python train.py --hidden_size=384 --attn_scale=0.125 --bias="all" --tie_word_embeddings=true --parallel_block=false --init="normal" --init_std_o=0.0 --beta1=0.93 --decay_fraction=0.708 --final_lr_fraction=0.0 --batch_tokens=65536 --max_seq_len=1024 --dataset="wikipedia_en"
Each number is 500 + 50 x the weight over the matrix's rms, rounded and kept within 0 to 999. Layers, rows and columns count from 0. Numbers have three digits each.

# down: layer 6 MLP down (transposed), 1536x384, rms 0.0646, rows 1235-1287, columns 128-255
# up: layer 6 MLP up, 1536x384, rms 0.0651, rows 1236-1287, columns 128-255
down1235:410481535568444469621529517405500489467552519503432572467442529498448472457552504415515542491426531506492512555503552495535519472529478575506450508539436459592576514488471489480448414557450461527567509421458535564468550553424533430477534519470587496431497427533583406469506508600460497570519563508582513541449610554550543483505495531524486568455446521503545459566415497450490469503460
up1236:486474527448606535426481522446505375468509535532499470443434465562474380508540547483391461513448505552600408529520433421560545558532470594466492467541478549516538505522512579473531501479471472524432527541546592444461513439492560484502376533423388558398513495576529512427489516549474488429548516480471461465495488462517488477522537582492517528573523405490572589460510487474533463529480
down1236:509487495535388577491528403566526557494443540535530480438453537440465516550500505453435472509548518461512512465387569453416496458399508535493489479468540485497444468440483465523450431490538527481470441495471451477521481552565502457499540551590510522461445489522552588519512512583426548581527557477577570459529446472470530512523505549506556506441439523542447481446500450483463454497490
up1237:445562529498493463531443564524512526488616505502437423453512494539483481473555582503547507483567488508511434518522475438609443500472466477489449516405576551484467399519461523507511506510490533491491483443500495602558512563520545455580507532500518483556451480491556463482510509520587490449492495494510451452517597566477489505492417565528487411566436487446459571510505471447518498489516
down1237:447508474545611471469459491504548523398474476501504516634469468432474462522443472521540549416503513456510491535485589491436517616466553442579561477444569462417504647445517500466433509443522554499498487471444415541505519486508540519574501428493501401469469503530533457481511395493452547485535479413433474551489507469510463514498594467424485531499496596550550445507476506586584593558514
up1238:500511556542607539523516540413569451472438595465477527490508514565529517529412566493408601507521530519456479506523495434480503549494426522521523403549533609571456494500413595444418580502465490410403460535520476534479453531430421522521404472440497482412564526621596536485497475502488520584437549548570518438520507469446491486436480532547561568491483462546562523504567502482582401523499
down1238:437565594551477558442444501508416478501552450577490521553519462504461436485488538485538475462522472431566494586507546538572528542504531525599466546471451555486591529491459478486509486512537476545499406522506525440422459545542611464407589547457486531481493491546540445454398513456414481510474581485460520497490545535457453484564569471482585640455438506594561558514516594513532579529545
up1239:442514477527530566528464611464517568509525608531520431435441582476487421484475489447524481536497439558487504489439564468473528376510483612423457598440477516557426474597540460476513553481593421515450475491518535517554493532531493541546505519458446500510466412454520454469474442434513457502430514458484506490426572502478468533496478474420453537418515433445522489445584541510446445501525
down1239:401534448466541459523528496471561490615537486485572456512514454482542520555486495527489477456499483515524519512533560432650504584606595498487542476525477476496448498436508448413496522472462490479439504516537506498431490531544515535552483529482519447559580447497409487474535538458401495628453543497529537556407443535426465545482561535491467518491520500493542551450482529492513527540487
up1240:501535506504496581490532518458518382421509462458508431547415627427509480461440455535608392575490432543478505488513469533529545544486492556561502524513487506556522592553449451451453491537547559562545493444507442463541529453510513534477548542440521511478514556468495472541455493502499498534438440465585558623491524508496481593554440478477491538455528474485490586522495557508479521502377
down1240:515492485540510466566494540529438551479496508486447580470537395509465494457515514537376508489487527437464532535499517520492418461609477507512423568457440517481522520436517483488536483475439463433549541472517569515475485432573498536577497585486476467493528431470523558511495455530425491448527518523523452425489444521449552571506482475522570498474523469486509529475547465463489551496615
up1241:525451525534484530477383498456452437536460562504549484501467536528430462549494497451554455455522469427491491420519463557427451512615419486568597426517612413489529587576495500548493493422532561448437480539429564496550499496516472494452488517595554487576534484627478519488466476540404523439404488564568457542489520537521488572475376500459520575471461381526456555518471570477527479522502
down1241:518542427506521647612494532400489440548401519509592473614567507436402485488554410575471594538647459516547440535477497496619468497480525479479454517613435554500457462545491351497536594553435451425518565411577493650516554421403453478523517355471623525516429456493522413608548531393528437506586531599525557458392365467544510531521514499500500534531526536495454525593442425319543495513526
up1242:576506487511534493468545545534552476352542538503482519569496542530538569481526467452488483503490466412498520479452512555509468449523566472427470529510439493562541553540540474443475495452613497589443503480451537490476474511514534511480546523424499501482600477514510465524511523417449452511404428542524447521527584627447504503470508483513465446561405467491630429467550492492445515477416
down1242:452574498409455456501548485555466524605421447505613493465460502464542492414575598492557557543555461525533404553523506567513469568542466503474443545535529549482472417542521419441516515546515523509612473489545545532505466478531543490476612539592557483517528464512462493512505516508486552495555543423583597499475418504480394546546556449507489559471482493532516535545533434448499456518510
up1243:487473465496454560465522602492474629426478456546476477443516474451498495470450439553480568534485447467472480476419435524496555520483549541491549483446526500493462451490575463464454501564489531635503435579504470477448553512507516592490569489490474519513536477646487522499491473532552505447448472505481516583501537513552475474562481466518481513519486544522528543589466499477515540462465
down1243:552497482557496494452496535490510470363576500532621494534363502495477521493471574533411461405501494469489526506481514491468546581497515515436481506454550506432559445518480488562504458499501503548457483486500514509542464476482487465546463468487573507519434531492459395499551521437433428475509506527533450518554554467525566551477533608588430560535479530524520419531551480519506468435481
up1244:466464472577518466481413565541493529512487569583574538433456341462575497495569422536455523611478594488601490552563471500600404623477512411502513523515436526578519564528595504424521485492512495426482514471431392451494469407527474549539451592564429510527538484503584626470504475566546470531565540576479511516446530477487504476523560420500525558529484490431608502596529576426551471476381
down1244:480515548466475535459470512406503483528500512386548528486493576539545532577543590561515521481441618373446475507523478483521489532478475543527554519588426488447579505556534580553469621442482540562563443562562635547490425556494631498583460454478538545477444531452476403383512527548521546492449543432497511462427537583534528482597437421509568509476499529517492499488542557493391568629666
up1245:433394588502564546496513541394483509492516486423479613482520491500529492514463470543508436435519473572558560556538531416475457463497529444482552493487522492397523510528563510510513523501459485578609552492391432540473441485520469511614577520507546536578578504542551430466555438480507425512468495503419593421477508497481479487485474551463452456602446446490486509562393476464358392527526
down1245:525521390562426504565491486474471546489492551522546389522514531463422500586490434433513570553528493455444452381505502510496468445423503510557447475484434569628490488529510399493578534492505420448478494497624553573510533493544503502473471498486452543574474460501482600560420483511491486497518496502524494566455496459490557518495503523526487628380477501556533492480584468586549498404520
up1246:526547525545528555500428554570491435471492519375555571378501539472481441454571495475472574514546390426529544549493490543525592541552442532482383537558476466471543393463500482497529342502479538471399466479490543584493515458560527510517526477528539543523549429538446428429506454562536453460446545476471547487563504590478525513578467483539457494481489571546536481468566562495595439500447
down1246:548546534530441537464509412534514534538537455493563413487659513522418497464475503447486513565521537571413503522499529540482617568594500514500504517545550522514455508523569596542534577602539536473457383510583413457455553504375490513494481449531562541512501501453559460545464507463392493475475448454577435443462466504448434489488590472550590560406451517437452444480534475508502524441464
up1247:461520379529557523516500422549429513487533522441580550527396511501441573443475489532533535470454540590559519464598556519462495560455494600564542569570538464524505474537527480511523429516484532516462484580536452496574479570490491545447462472402509546475519497468471468458472488508440476437497530551491443547567543468529511504525462481593517482500456467478462507512472591645469492474523
down1247:555494481442505445506429464478583556555558508478527560553464627617504460513550529528549518563497506518428556579474500579570423526496520499493504410468474524503478504585524543459568529437445527460521498429494467475378555491585554486488497468507420540460552541516524501540473488543478467462501563452431599502535531473458544546414483483428428438519450498474480440371581518468500506446528
up1248:545502533514471529495457542440583448495477510478550498494497556492610448431519439566571474471446555522572496452409522519496510573389471465442555558468579478470543441517510435479542575444472528493498520447523545500459495366566506514546544511530502436485462503437523439447549508482506423469545498478459495554511467493564438483538494536544592434463539517514447548487515500455538524452438
down1248:521554442500449402479462422541497516489562546620527466461394574590431539571536458369497489546489440576516525579565470508479532508566526542536445548505558482560491504429536439594474530480490505507536559540520458538545500550431392529454515534578473535576584467505478594574513508460454528421442441453472458555608571553439546553549479478438424463528476461588539527478524596618499531420492
up1249:410480479423452503531471490475461465600560479523502461539434577533469433402525576444425496555421402449562501502529623483429537501460458511526572562418475535501601646502522451427490525517563487506547454478423494517534496524394641537562587556537450509521556555471419536458439565550588636447503463482464495454463531552587462470516553543456393439523528552588513572486497480554424571409560
down1249:432565457516491520463512454395538437437484572513518500480460511497531495506428518491499631385487510568540502539578417538469402481512469508504487478470564452500430466461441533493489483527531565465400597514483522515455531494524481431407470461511414524562425487487564591545385440535497504557518458560446491449582411546405508610543501553516537473520481439528582420519562463389416503506463
up1250:488446499477452555463531486436513495482514541542556531482507478494512494615442463477573620560427536554512554509464532505463450574532510439485455469519472515499509477468488510534505502531449506511466464500581514542556441474564460502520576493497523439596432474470559421521476493499544558506518434482561478476539500499561477519479491445505543465427477508497497505495546570487545560577466
down1250:489559524556472503484496510591488531505505435558542486598507530511513495512434489512520431494527485484460561464522544541447545435500492433522421526571477451398456483620464516529482507580587392473488415562464490568499477369555620501467494488425361492526577614583500472527501520535563441528525498488463473458487439561466485532553465380495528466497457531549467422435589461550426459525511
up1251:490568398519653515416385503564559543510535457550523562505561447502556477448605505450463449505524506466495482485457457515554471522564520454550501484538539532530594556521527505527468467416472530518466591475549435477538484504437481524468516548557395508548452449484475508543498458517469513480501506482443519496451499531537482529435571514602583417449615501502430535486561582394479552530464
down1251:468440525497506424518514488566511501550565464439485526383504512571460446492487486470538493483478522479431483501541488499509608403481536426484423494423553483480603561446574469464488476590487445476549403553501556542468509578503531452596534502521465459535568501521565496551426488450573478539555489497537502512468505500468597493498439515465440509502506459432448489547458482370545489525494
up1252:503436528583470522478575423505482444476593560525491512429432486466432531484443541419455442485558523489553468548527427513442499504526543463555455490519405550532489568509463476517484592440484489509458531470529591533453550476501479579484564539432512464491513472488513439419465480481538565575497520548537485513562494514467426421566517492505455481587543490503582474450526455579483517498514
down1252:456472552469534481436580504550498545461623499556407494468502407464516499575508432515503466453479421532520488494565526530490483544520416445533459509544528461458592466538483469513533562523484420504551553524594463423489480517525461539596418549490435558510528481508523512473449537537458474622470514424559540397379446402453530488480453480535516567614452583567428521461496522474525556490547
up1253:461460519482491536442532553438542525466562495516452604581538553481520430525450479466532526531520436595464513484552492512499563450467505620527528498477562433429513476463543506487488552474530486537494582509459477557522462432562520553499572408470433523468553662529519495452532526515494561525490533528541545490529499539516545504518425496554401418468505470468514394516498492416556518510452
down1253:566597476486623572558492537520593494561526557509561433584504416474426543486642440502483543498497523472515434538522528523532477496440505422512479591505426565594591482575449478462521435563493525504548522470596340491515579406459497436480476500404538469522432475515518563481567466566500478577528444474494453480449478499494386436548461497497551451491482523584577531445513449601466496470552
up1254:475527488463471525519503481527526467490540486397497425472511477519514459462472474493453500454499438482428487429465443523474420598502478511505551435432418520529469473519373488533444410548582459458453353552522519587545560541538535572552548513532490509517511423495588547458519491457468436456521453459568527504479459549424430524498495530504518517479490496541483546549455460525438462477539
down1254:499482533509383474449524479366487550539495461477521533446491570408554532549566592526456616536502554508484534449564542524533539482541494451499470528591496495441485535547432493525567567492465532449501566432602436459571503504541471530429426439512560538555430586507478478490482480443418621518454539526483522465446524392535527496513533556532506478446519507373530553454406460475562549526579
up1255:623490502560659502527471457533516427490512431505541448428514514494481634579388574639444459561509488511445480425607523553487551608488540530448568456511573572467429439635437494509433526434456511551414497557456513425507562462494454465418471489532372560533444453428509548586469476530558450506366471604540471532581467568456483588524493478502510504565489518426499534469432562465459602416549
down1255:453602464508534486508523528560525533554517481454464546614552490568538451428588569451573565494475528533506586524485523412412498443455486527587433519454459486419471480446558491539539477470495523460540631439554505478507535538496563508520508588483524482511545480604477488482489455489539472543551600522444545436491649508544509524550547481589492416499461585608459557567500424504549399503469
up1256:554564472410493498467572543603535454477442490431409475531430475530459507431595536551536522547537466532493460531559428547436573518446471444508518523487430440548501547481614548534465511422574419449442456539537501464514520518521461503570511483519495415570555506517549507570486465519486484504438509539529504502499503510477465536473431485521459515461446510497600535517584533490468562435488
down1256:507455482518517535455468516495507422442460543528592535511531469505434509532445498467503429502481422451516461547474524442447455491612523446498470481488519521522558549543446488494494521593460427510421538559479440493559498524483403456534518484522568525509497466493493547481569455474553505483548459412579530545538487468542541551539508456483500470498544506523554565532524581418442428494455
up1257:539473417415534628599389443531524341490542530530497505439504584514583442499434583524442446610449419506596533584585489452554534496440485546498538482573379472500503644411584500558503392585513492389518534428575565524491613494491539449536517527417526560545389533591463573456583531513513543476537518556467502466502493422538546327348568612532480567538470411534476548422459526531443570429471
down1257:548414429469610624589497544557436352678476612561559435407505502472519550578455408506435442668624407448508519586611551626554458488408449566518463555668492432531464531317602477539610416559566446471518428485457543504464571483620524574492453526453458636508487557750538495503486503687442537573525433672569453470490492540468503468572646577557484588419514388565598601304555478626442461632426
up1258:496575542578534535515473467479452456564574604483531489503567501474330505566398403376533470447467438541526462545607471561599502536620463389398532585465542441439553571571518449489444464448459550412404565503493407507503577460476494511596516523525559582400585479519532444527668521530478596529481479471450469513481575543476482523345497522502535504466368547510440535547651510510537551557539
down1258:531427471502500623514562450532484533484556469469479473556567431545530475449371517443529502384467414610583417545511538507507549519545522567499550587543498593639610457466458483532517568530497484442522467496606434522453526552495526473517562551471516552547507410392474481502491493561625492556546526481510552521582501623463464537489650530515549525462443554391489518532596508592586659490533
up1259:458506488394516519497489563446499548585471479521530597472474583443535498515563479556404473528467507587465492413493548531525430427493478477602480395570534618589452463402527458490470503540479556542570435506607478618538472480498603562433543521571553614548518488467540495583554432572460480538457503609564530469591461564511585500438372589443503535602471407439426556481456511394518486554629
down1259:454515472517563450505574584482428461526465577497442566494467453572529426378512490539444414536526588462332459411569481469554422548482483544465463495612486461597551480570571453548530497544535451473485450578517507527457433562440575490541428484564471471485514484505529485512545490460451512542482444457501468506508466503579537424590506591547559600519506397473532477547564529398523581477513
up1260:539546570391425448510505502475422506513444480524529434454411499546474510406434463465515470452473474459471427479464539493454378481484477455464556571487475496538510521542537464485475395566464514500507480573542468574501460474482529523564479484498541443568536419396550479469441503536495421553511613520459509552505467599544595457505495466544549538559494440474397460493407458540510528576472
down1260:496436471496517505504482491467427465536585562516591517547512493538469550463490584576551517506614425545494504543640459555501494559498494467515457546472541507530434477547411432542460499433510487598533503515482523384612508453484470562516465467530492404462479448503475436517525475489554484532578536543527437494526493380451447522537526496484478390463458464482492550486495498486520466465526
up1261:526426450521502566449411496444537487416492503532533508467568514493534433494399496522428562482483484546524574560510480478548479395544525480493509442538548440508451578495526555482467591530497544470498495448459471493530521541467433496516516515514524447572543502498525452416547508556565526533495496503561556491524528429600554512531485468534497489521499530503487472470417501451445518562554
down1261:535593577527480506471470450487486499464533509549429419455424508494475521540548476490462462506551554507503457499486534611420513528496512537448478500519458531542507468519531368384498547556502460527461436532486539538422493537519537566539476452545388454473434478492431466502469523454557507423453516443443478525549450509529453517538400516430519534539488509497517500484516559536484524467417
up1262:418538505408496542495504430528557590488504492539514447537500563498534435460479374449523484455499430584458407458464526538587441452534479549451424598412591531523528495534455440527516558506506438569480435509503486551471399435568471541468522401469395501428562523507460543534396494590457451601530429585538485528502531471458418608625471488482525546545538426566497500497488555368544503491559
down1262:575554525472506478472517365514492511544515542476572511532523517447507521608606489508526478475499444478501530515384565495356505444462518466379563405395572540450653541501383502519441499622499459600611432381404451567526551463476441427470469536513529530569547452448552503511568512606456507547478562525456437507590554530552323572489433526534500515466489396530485460484502445554404516582503
up1263:580461491520491551526417560430545488395380512481470456520432416474515401455477577568542496465505484510471470547451514453441488490568481558512446468558519512528502451542443441567420503556517466523464529469523532496490480568520479503520511458447488462469421530482576485449408554484565513478507463477507481537448550443476560514448519556504495560458473442534557423458467499516446498519487
down1263:540551539449538455510520463526455476529513472454504508537516538540465505521511517447429529566498497527501541480578537531537459517492562561542453563508506526478418452473422435432551486470446524453523508552497436538547466472484503495500421539558490471521496608437446544402518482572500441516435442586586547446529539597471528556449547477474473500548512473527504621418497467453520581546457
up1264:413536529543529590490530516435488436467532475561537557583437466481410499418521539542534549529452523564416466544447470501447507578561544660462492450445508599492557442466449371573390473581450397540429603431551478516473488557560603501552515535551587507462440561454481428523467589516470505599534531479481461563417517456549392521544541585618486444489582552530391575591599567590483436549512
down1264:490512409465554507444539528481543546416385502432581514568425553467577465474563632391463548550557479465480470555470522523495542516512448497522500622585503489485509496418568442481407491357473515534448595425490546437501621520528531514572497555386514423476491488445451476548415473589427451581549474519518479438517472457509538492653466432405425492481585378547475472501519472563519502548597
up1265:458555395367390505462584583442568494513528477494458596487362490569465428479534550469519353605524397472345505475487548540577374560439511588565462548521456409457419476592322615542395531412344450534572514511416481519520361524536560776527377445390501426533557429589447392671588458559578576613431572449477417442477502611635470415557359381532489436517537438512507556525632535613531436423529
down1265:509624405397457520529522492489536395668445520437663570540476539536473447532563561419342586470505555610514605562484560391623382471628421529602533524550468613576576540546524528482480541529310419485697464549489548409458457576418613472370498527462639562580570460476456437525575547606540622501560601595558536495522585551565479486584487397502602476520539438456452691561595406573551523410470
up1266:476508572508555513538463528525512457454426495472502489526434502506532457456546473510552524455523372475452435445488462401538531490474466453432498528532484469513421426525562520419492489505491494542484403375523558550619481452431451501491404421607462565544462458447460478514451462589490493492488497412551514520480512484514543467518456477438490624508448563549519476402491599481474498460438
down1266:411503516473590417476459458488474422491587451414577530489532456496525406593518555583472564492485574521506462557475523507500387530439507570532509488469467538498476512439520503513595397567428559479518507403564510490490496541468590477427479511497509451479522480515461599421597468487558494491548489434396461477555519508524472475465470460497518451526471514466496483507526579513501538554530
up1267:437485420529489452468534480574488471559458499615422420481496524581415539567415475479416498559519609463563542533440500481430569524540498627595476538435543524477525373443545475532493613489507456501520483550469483511518466521533517508463421572556375404530486564584488516436491496629496456505526531494468424434561499524443413449585473576495516444594465444510467507479507482487407561507534
down1267:503541404478482502549449554520470519411430517403514488447495422535546537555521586412508488492435439557480513535421493475545539492427496455461524437448498460544512485526451541524526462497504456422426537532499499469540499452538501531473524468493508505489556507536481569520539475506529469468454445552430472501491568480489440587498496422429543492479519496573511468491420516428374398502502
up1268:538503455441642572446543552434534603515502561539435563453530472389541462498505398481475491374495523481535544523483547476511534487463462512456478446554629504590617483433523518486596518454560452504471500527439521481526553492466488515512424580523465448518441505543520452419530499550514445496614434470468503409545561442576508465495478490518579399513474491530522569405512512528447530520474
down1268:493558504492576559515417565469500559507430425538514525478474564506475473591533547539584440410494524536465529508507516559544496499527573512499562450510403501540487631491443520478613549490485422572568398478500485529567507476575570610603443416482625518416513570420511493477492559473476510561535436462546465480391367463544556516553573469476513466548486588527461524556418540508480468489485
up1269:406531548419540567499454529429478498484577486535504607426504448491529401469529471535477473501490410551549444582566468510523531530540479552456519558547582575516486521472540454469474514492526562527546494474458523497505455409488514499422569516498498495451490531589462512453534518538588598599448437416472542503493398499452480521506548481576553489410531492563492477459546502510688553532586
down1269:542529436432464461451525576424474556478530443417558483498559580465526456461518444523488592339477369489523562504512543511538570508575543438476569578486548522551447425522461528510552552454405519523608499520504526405518550524497481557499543533520431446537450513511468546546509527530494523380556518485572537505531495503416502525510502510486580510520449400573554465497510542480532526462513
up1270:509473461555491516472504455501503509425517535516465480470463519536490529419419452473609442408469509444382467521513540516568490492496402450441477530465452381519459562487496498501520512495500522570498375557484482566509467473449471495447460486504453488435513463563525631552409494542499552570606554502483471490485478597555422466579493530571573503427485533513541464527489503487572449537443
down1270:531363483587550508484541496569530536555471488556433423462549550512454465440465497390480445461567461443466500601590533489477565490519544550478514524483402514498534452512545566529461536457480542559526530396433502458386581423485438522472602512519595414391627457538543479457457524486568363536495573553472563497465478558497466504529610611532490512472421419470555528480528450459504493496499
up1271:499449497528459524465396580550502509540441605516505590521450462574554488541459571430594508570506419572443520431438467558627458508433421459520470474530355501528605412467508453431473542539531567516501426487526503507546518490665483533501399529478478510397528545504476531521509540503384514430446456553533510569481439464498554445561523499497463457451499515538539514487513502414617504513450
down1271:487448563520520541514611528483468530529532491503518373534593557502444568528523488484568552487437479443515571551535547405605526443596414616577604432485465481490500501462431488409520525433521435589538502497550627517511613563510507532423469498438490531544562527515459439519495467546588487536459559511455493444529504486493508520476481497538460500526466581487572508436573474562538505442491
up1272:531453472473505594537588523504580498475486511556493446500510404487555501519613585496505415484569477473535510520494445476497486522464532399471467496524450534468532497533505511552476444445535417499404483440495457397464398555620594561491449539504546507457488552495562465480433474507465458492489518534455520441512403482524454500461564433506527516525557488578599469412504527512478574398458
down1272:462467500555443518535528456540526473434569560520508510470511426431536568581433489517483505491569502393529568518463414525476605535419426492529460423558544495448464492487474489594541497585583499464417591539504557468518412557500475532584487538402428559585577514517451555443567522586473449437522532550503407453541429476502555456481512406529498492528502544559477579442409504500550444459399
up1273:555448362546554524469475419474435536510421513526387524495560488577546398470506445477568505533484523465455496559542525482550565460423533533555427484395384457577516412470589446551485415573479546534434502520538544464554455471443483496477516443561521422466427470556476534523545455502482471528484482502528405558465485534478590521468562498502495538554515508533547397465545458508464557418497
down1273:483487482486536495500537512535487406413456464498522491489540501432471491528423494468448442504526434527544478520446507446504576397452495504489528506526568604458565568527538502449457602537512508571497424399463475492449494529463528549493562413513498458515464529511576448556447488510404451456474436489427482454490478452496476466517402517535467508517455522544438629511478555489526486481401
up1274:468543544443481489586503485517521469568491553482476528501543403428402455562503553569500470417444499473585456617456509471510496423637468505528495511497537451414599416460598496513505529506468570452439518477561414497494603551513562490459524489500521462465476471454510637437522566481516497536480430437546541477567506465505552483499419466484490509447573484529595412492468504453392513524455
down1274:525493490580495427437420484477475504516515490529526506478534479586528524464435542467501479500517426528450586519487436513581553438414453485495534490455456530510442495574487481536457561522485430518426439581499543528537552520487427478461598524478508473525499560520591428437568510567533472402523512593529467470489430464458522477524412414396464439474597459524467506440543561423586470518575
up1275:457578444608460561500465402422379505516465549410540620391393368547719533451556528468416454656416493517493519475586508618464463591495495546506556458487525573484694516554479539495498495440404583412393462505482469430621515578606479470478547480658405643464488548428423456495589375434499638328317474473504404514564527498420558554387616571585446370436540452440513424579482604566421537429524
down1275:510543375616683505523449484582472435621591524536438621433567473396450471415548495403347636674600543487541459520546555420490582510552489517490349439383483663624496528485579523438602594594698438379446628576328451616505480721458456612500548481604411543437621521546469460523648686536557550530485529507558597509552562561508567555512549655646497416586543758362465596511524466540478633533485
up1276:508649425576457534573486548474509535526456527456584495481542427592487530558490504473460526431506480493531480493490608472518602514500462474562500556550563486447466454565462460476415554590599470486486572514457499519488502553466473494503528580442571503443537489572568491479560559579505540525449500487568562513568441423496528539513478541518570584560529456619535546488476494514378473472507
down1276:503492497457425485541484552408563549492455537521528515497551484456508378478467409460493537529509415506454455504400488499545368541524479445552486452489563511497510548477514467465440474492441542473469506504491457493483537455437416418529517456462497514494636478550385464479551454527496546505501508539498539555504496412455445576424480493458543440484532501492463447452492553542627587595521
up1277:489541433490499569501508537542591552456572526547479604522467464509476502450550551527491529511538396521518467403479488527424535463498391575451612505470418557476430515491515481499497394450421503435537570410397518518488475547488451509418521450499486455547425547438558483403539546513485514515502439453510460485520561510493469524483516549444504472455524525475456456510406579545433561505458
down1277:462582483504411421470550425493502483476621543445468504582410562524394592496471477363462555572371475499528482415534504524524453464349537561546509495511438487659529570490465472478519621544496424399618568435584574552482487452489552480481509562526600411554444553450476560435558480475445497442481531495390560516467463567602551435570516505474453536525492395505549504574431434487550502424602
up1278:478519513432464500488563571491475485567556545538557523585382461552525353469521516514603456500602564491489337423515464438508403579480476532386449468569482569510481532475540520445528501490550398548480464543405654481443629454651412519515478520524343516525484508508509457527537433508446542533434445522502550461519540478505491540481512517500456534526547442440386513546500427531553487595370
down1278:499521542517551493515535626472522432635518493527630464581464524577556547530411471528460514557468509513414539539348466528494496450595560422509530537444460454562535464438507505468532472474426446453453538448446501474545528438515522554611451427536507529530520609539559571518438517486509590582539570457557575557523423422493532444504486474506518402500498526432561485530536449500576532469582
up1279:596439471551520536519444458510517536530471435611504527595467475523543435561526446456504540492478547477620478539533527536514544476464459541577439508540599454465526575359466604441523475462522422459494557483507442446516429551542463487527407474552522476522432584463549501490503446436526600474526584501516499534541562446484385496532482548511436491382487435556505368479474480554543484454491
down1279:447612428527528559531523520554454498444560443589524491420558404526592482489384505436502541431470572521481452462572437535385475469545494544520430544447463545495401507529590479513521453575514568558509461482543460475457459459464496481443557532497486499491508448521527477514533494501524525608460432373532536482572480560505510551636486484515453534530474468458450492494536451511576653441493
up1280:399441554449437511488348543404416558495461482428527493572502490499575436452469439568574629508459547485584577538543465420404567457579518486592509405639566556431537544506638441495553423511570485576457515449510585480574457583543521445536495598431670547585512503499566452489490534515535522635524472474480480491441446610454504486489438505519447429469531497443425533539557451500402414499484
down1280:548541588486547500549473451588549511456506517511440483446493497480393518479473422497549493470517387520486583465450444564501499569504427449463484502560433454542525434430413535479458583467499598478479493540508469519537538410496469530471503431476576434527591500311476529484595486532509610527435451522524517541596559570489487539435433480508533442477471559490545441504536443516544572517480
up1281:439435520558572553439385532546574514501464417494528507544479536538559469463574424487447489505551507540481548470451557481445563479519506525495432545509470567534449516557456496480560531465477520555464577527532510514561533559477566538451621505452477402481456464368521488504548443454435530562443503512504579499471569503485473528464466571501532451569457477547525516403532517489569542511498
down1281:510510509540480529634544533566524444525540519449520459508494456519518569511511493524527517446471500613525463568432447588568508517507467527526481459506512447452493503516438513488541478560553474499533396520475613443507592378528481479559434439476559517509537556563536465510496562486522536482416510492437582499518496488363515555468516497518507445516524587474487581649518516517523454440473
up1282:535519502453405495497503500478413487381483540516451500471501505487476584422545445472464537516588443582570497565430494518519489498511506628489437417503535480590540448565529447526564563490513442495451487464463404496479605492448566415464500474438453538569477513502507585528560550427499457539465494448532493439448522551535537475407515508487466520589507425520529425462465543587486425470540
down1282:618444577486522549486545551451530375518552466477458550584415502444498557518499602456510464492438518484503474518467517528554492603454449522525519455538635431516528536566423479460502475564487556437466460444415578464394491514483502565451470560455443518557455541600461440491599496446436510574451410483577532541548400463522538488450517456513461464505481536510506509447487503414616485476446
up1283:507518520520590450464472571428465498452537520565406485516552539554523393545496497464502482473509489520587465502609555435501563349516465434448614477546509517586501417540501535481510509480527475462442494509527505607583534454445418527557520631571552530550522519476450510482497555447498423498545494447485480489512408584449471458475542533472620442588512487476519503482541576557483614513429
down1283:492492506482459533485479490497485526426637553503530500513549596563487533525406490476485448468502520534501560540547589501476518535523543509559468528531503553429513420464419542560534497441530495512512410521449508530472537439505511476509575508473510547466568470483546432473551497613505511437520512554536580497497458494502458533516487450536543405479457389491562478549510492472484531462439
up1284:502514470501460454463455497458482512460510475455495498565501462576519473591484526482458536505484487538487525547525559554520527475503471549433513523455421482454479598569543494570539501444524466537584496574435492412531534533607549552421509511441571425500426544436622436568419486462510430507556490430458536598556496509472450529540530504464488543525581511419571523511490461510451420464464
down1284:566573462482454502526539542514526535536495517545488429404520527516535440397489493484490474529418567480403522515432543491498534589542508426505468457542558434558511481463447358514451389510516466469469438541536541546489569538504477502443505588560468487528543478581445571422533554461506576452488424522526514529461566512509363561443466502426489498557459482539492485427478489461481485533422
up1285:542486509514486533497459460502566553375566511527612501530470439532485496472506552554511396480480474413590468504493415508488443526445515591416452513469458489510542494506518512432463432501510483503539459423467455490489445465513512441518566504487498501505545431455426587454452399527573436523541460505502542560475404524595480461444366567530571537546557432432598532452487445468538495494508
down1285:577533530487520528525527429507485491452578514528477510500596478459531493529484483401455525546413578490466544394469449427494465485571519476545478452545546477460462501464451445495446423465510555419448488508478513496582384517492452479487518554465568502475539507516522458466477494503514518445479513531497445502508444544467472534505518498450540420404484571502469456529513489477440471470442
up1286:551497390536515578465431505465496520469363439546614608527412514542454485487511432450524477493538493490575536427499489499525407498471475460501474419449439430507483470528593475501498477580375523467407501422488508518493460522539474461467538557550498446501448413582498462454528520499508504527493451507494546479515527510494554482471576572463514561539465633506488562471507537488474461453466
down1286:478472481417538516412453477437522394446539487486526485572482501477499461439480480570420470555487494349425487505550414481483516482654495500459508500515473438524511603385517508483390536435452562604489479509472498542558412483469514440400549470544449605467492492443422471442472496513557489453437586565507550503501428485536514494589449457491474486514554322496509409396485510439536479408497
up1287:601518453507557487490431493442543421439457472470513446510510492547468470479575465524471451496496477488475464452390545424448509390422505531565451446486561503477527463490543519522525497454561531522473486467431462507531477445508469539455560473519539594520570482477503547470542502497491518502527485460450463555524505506517487516443520533541515525511512473473438536552392529422501542491507
down1287:456527551506505498483519537498412540505518521600480467483496540510496543507490499488481481499443524508487575489535486574518549514532458423434481467414450450486454530529520479493435531607453435495510500565518478525514499463464547478577534489526498404500478448469513407504558476481534467491437472483519466510509488533540501477544517485450412476551453520484488569475514365491537486483501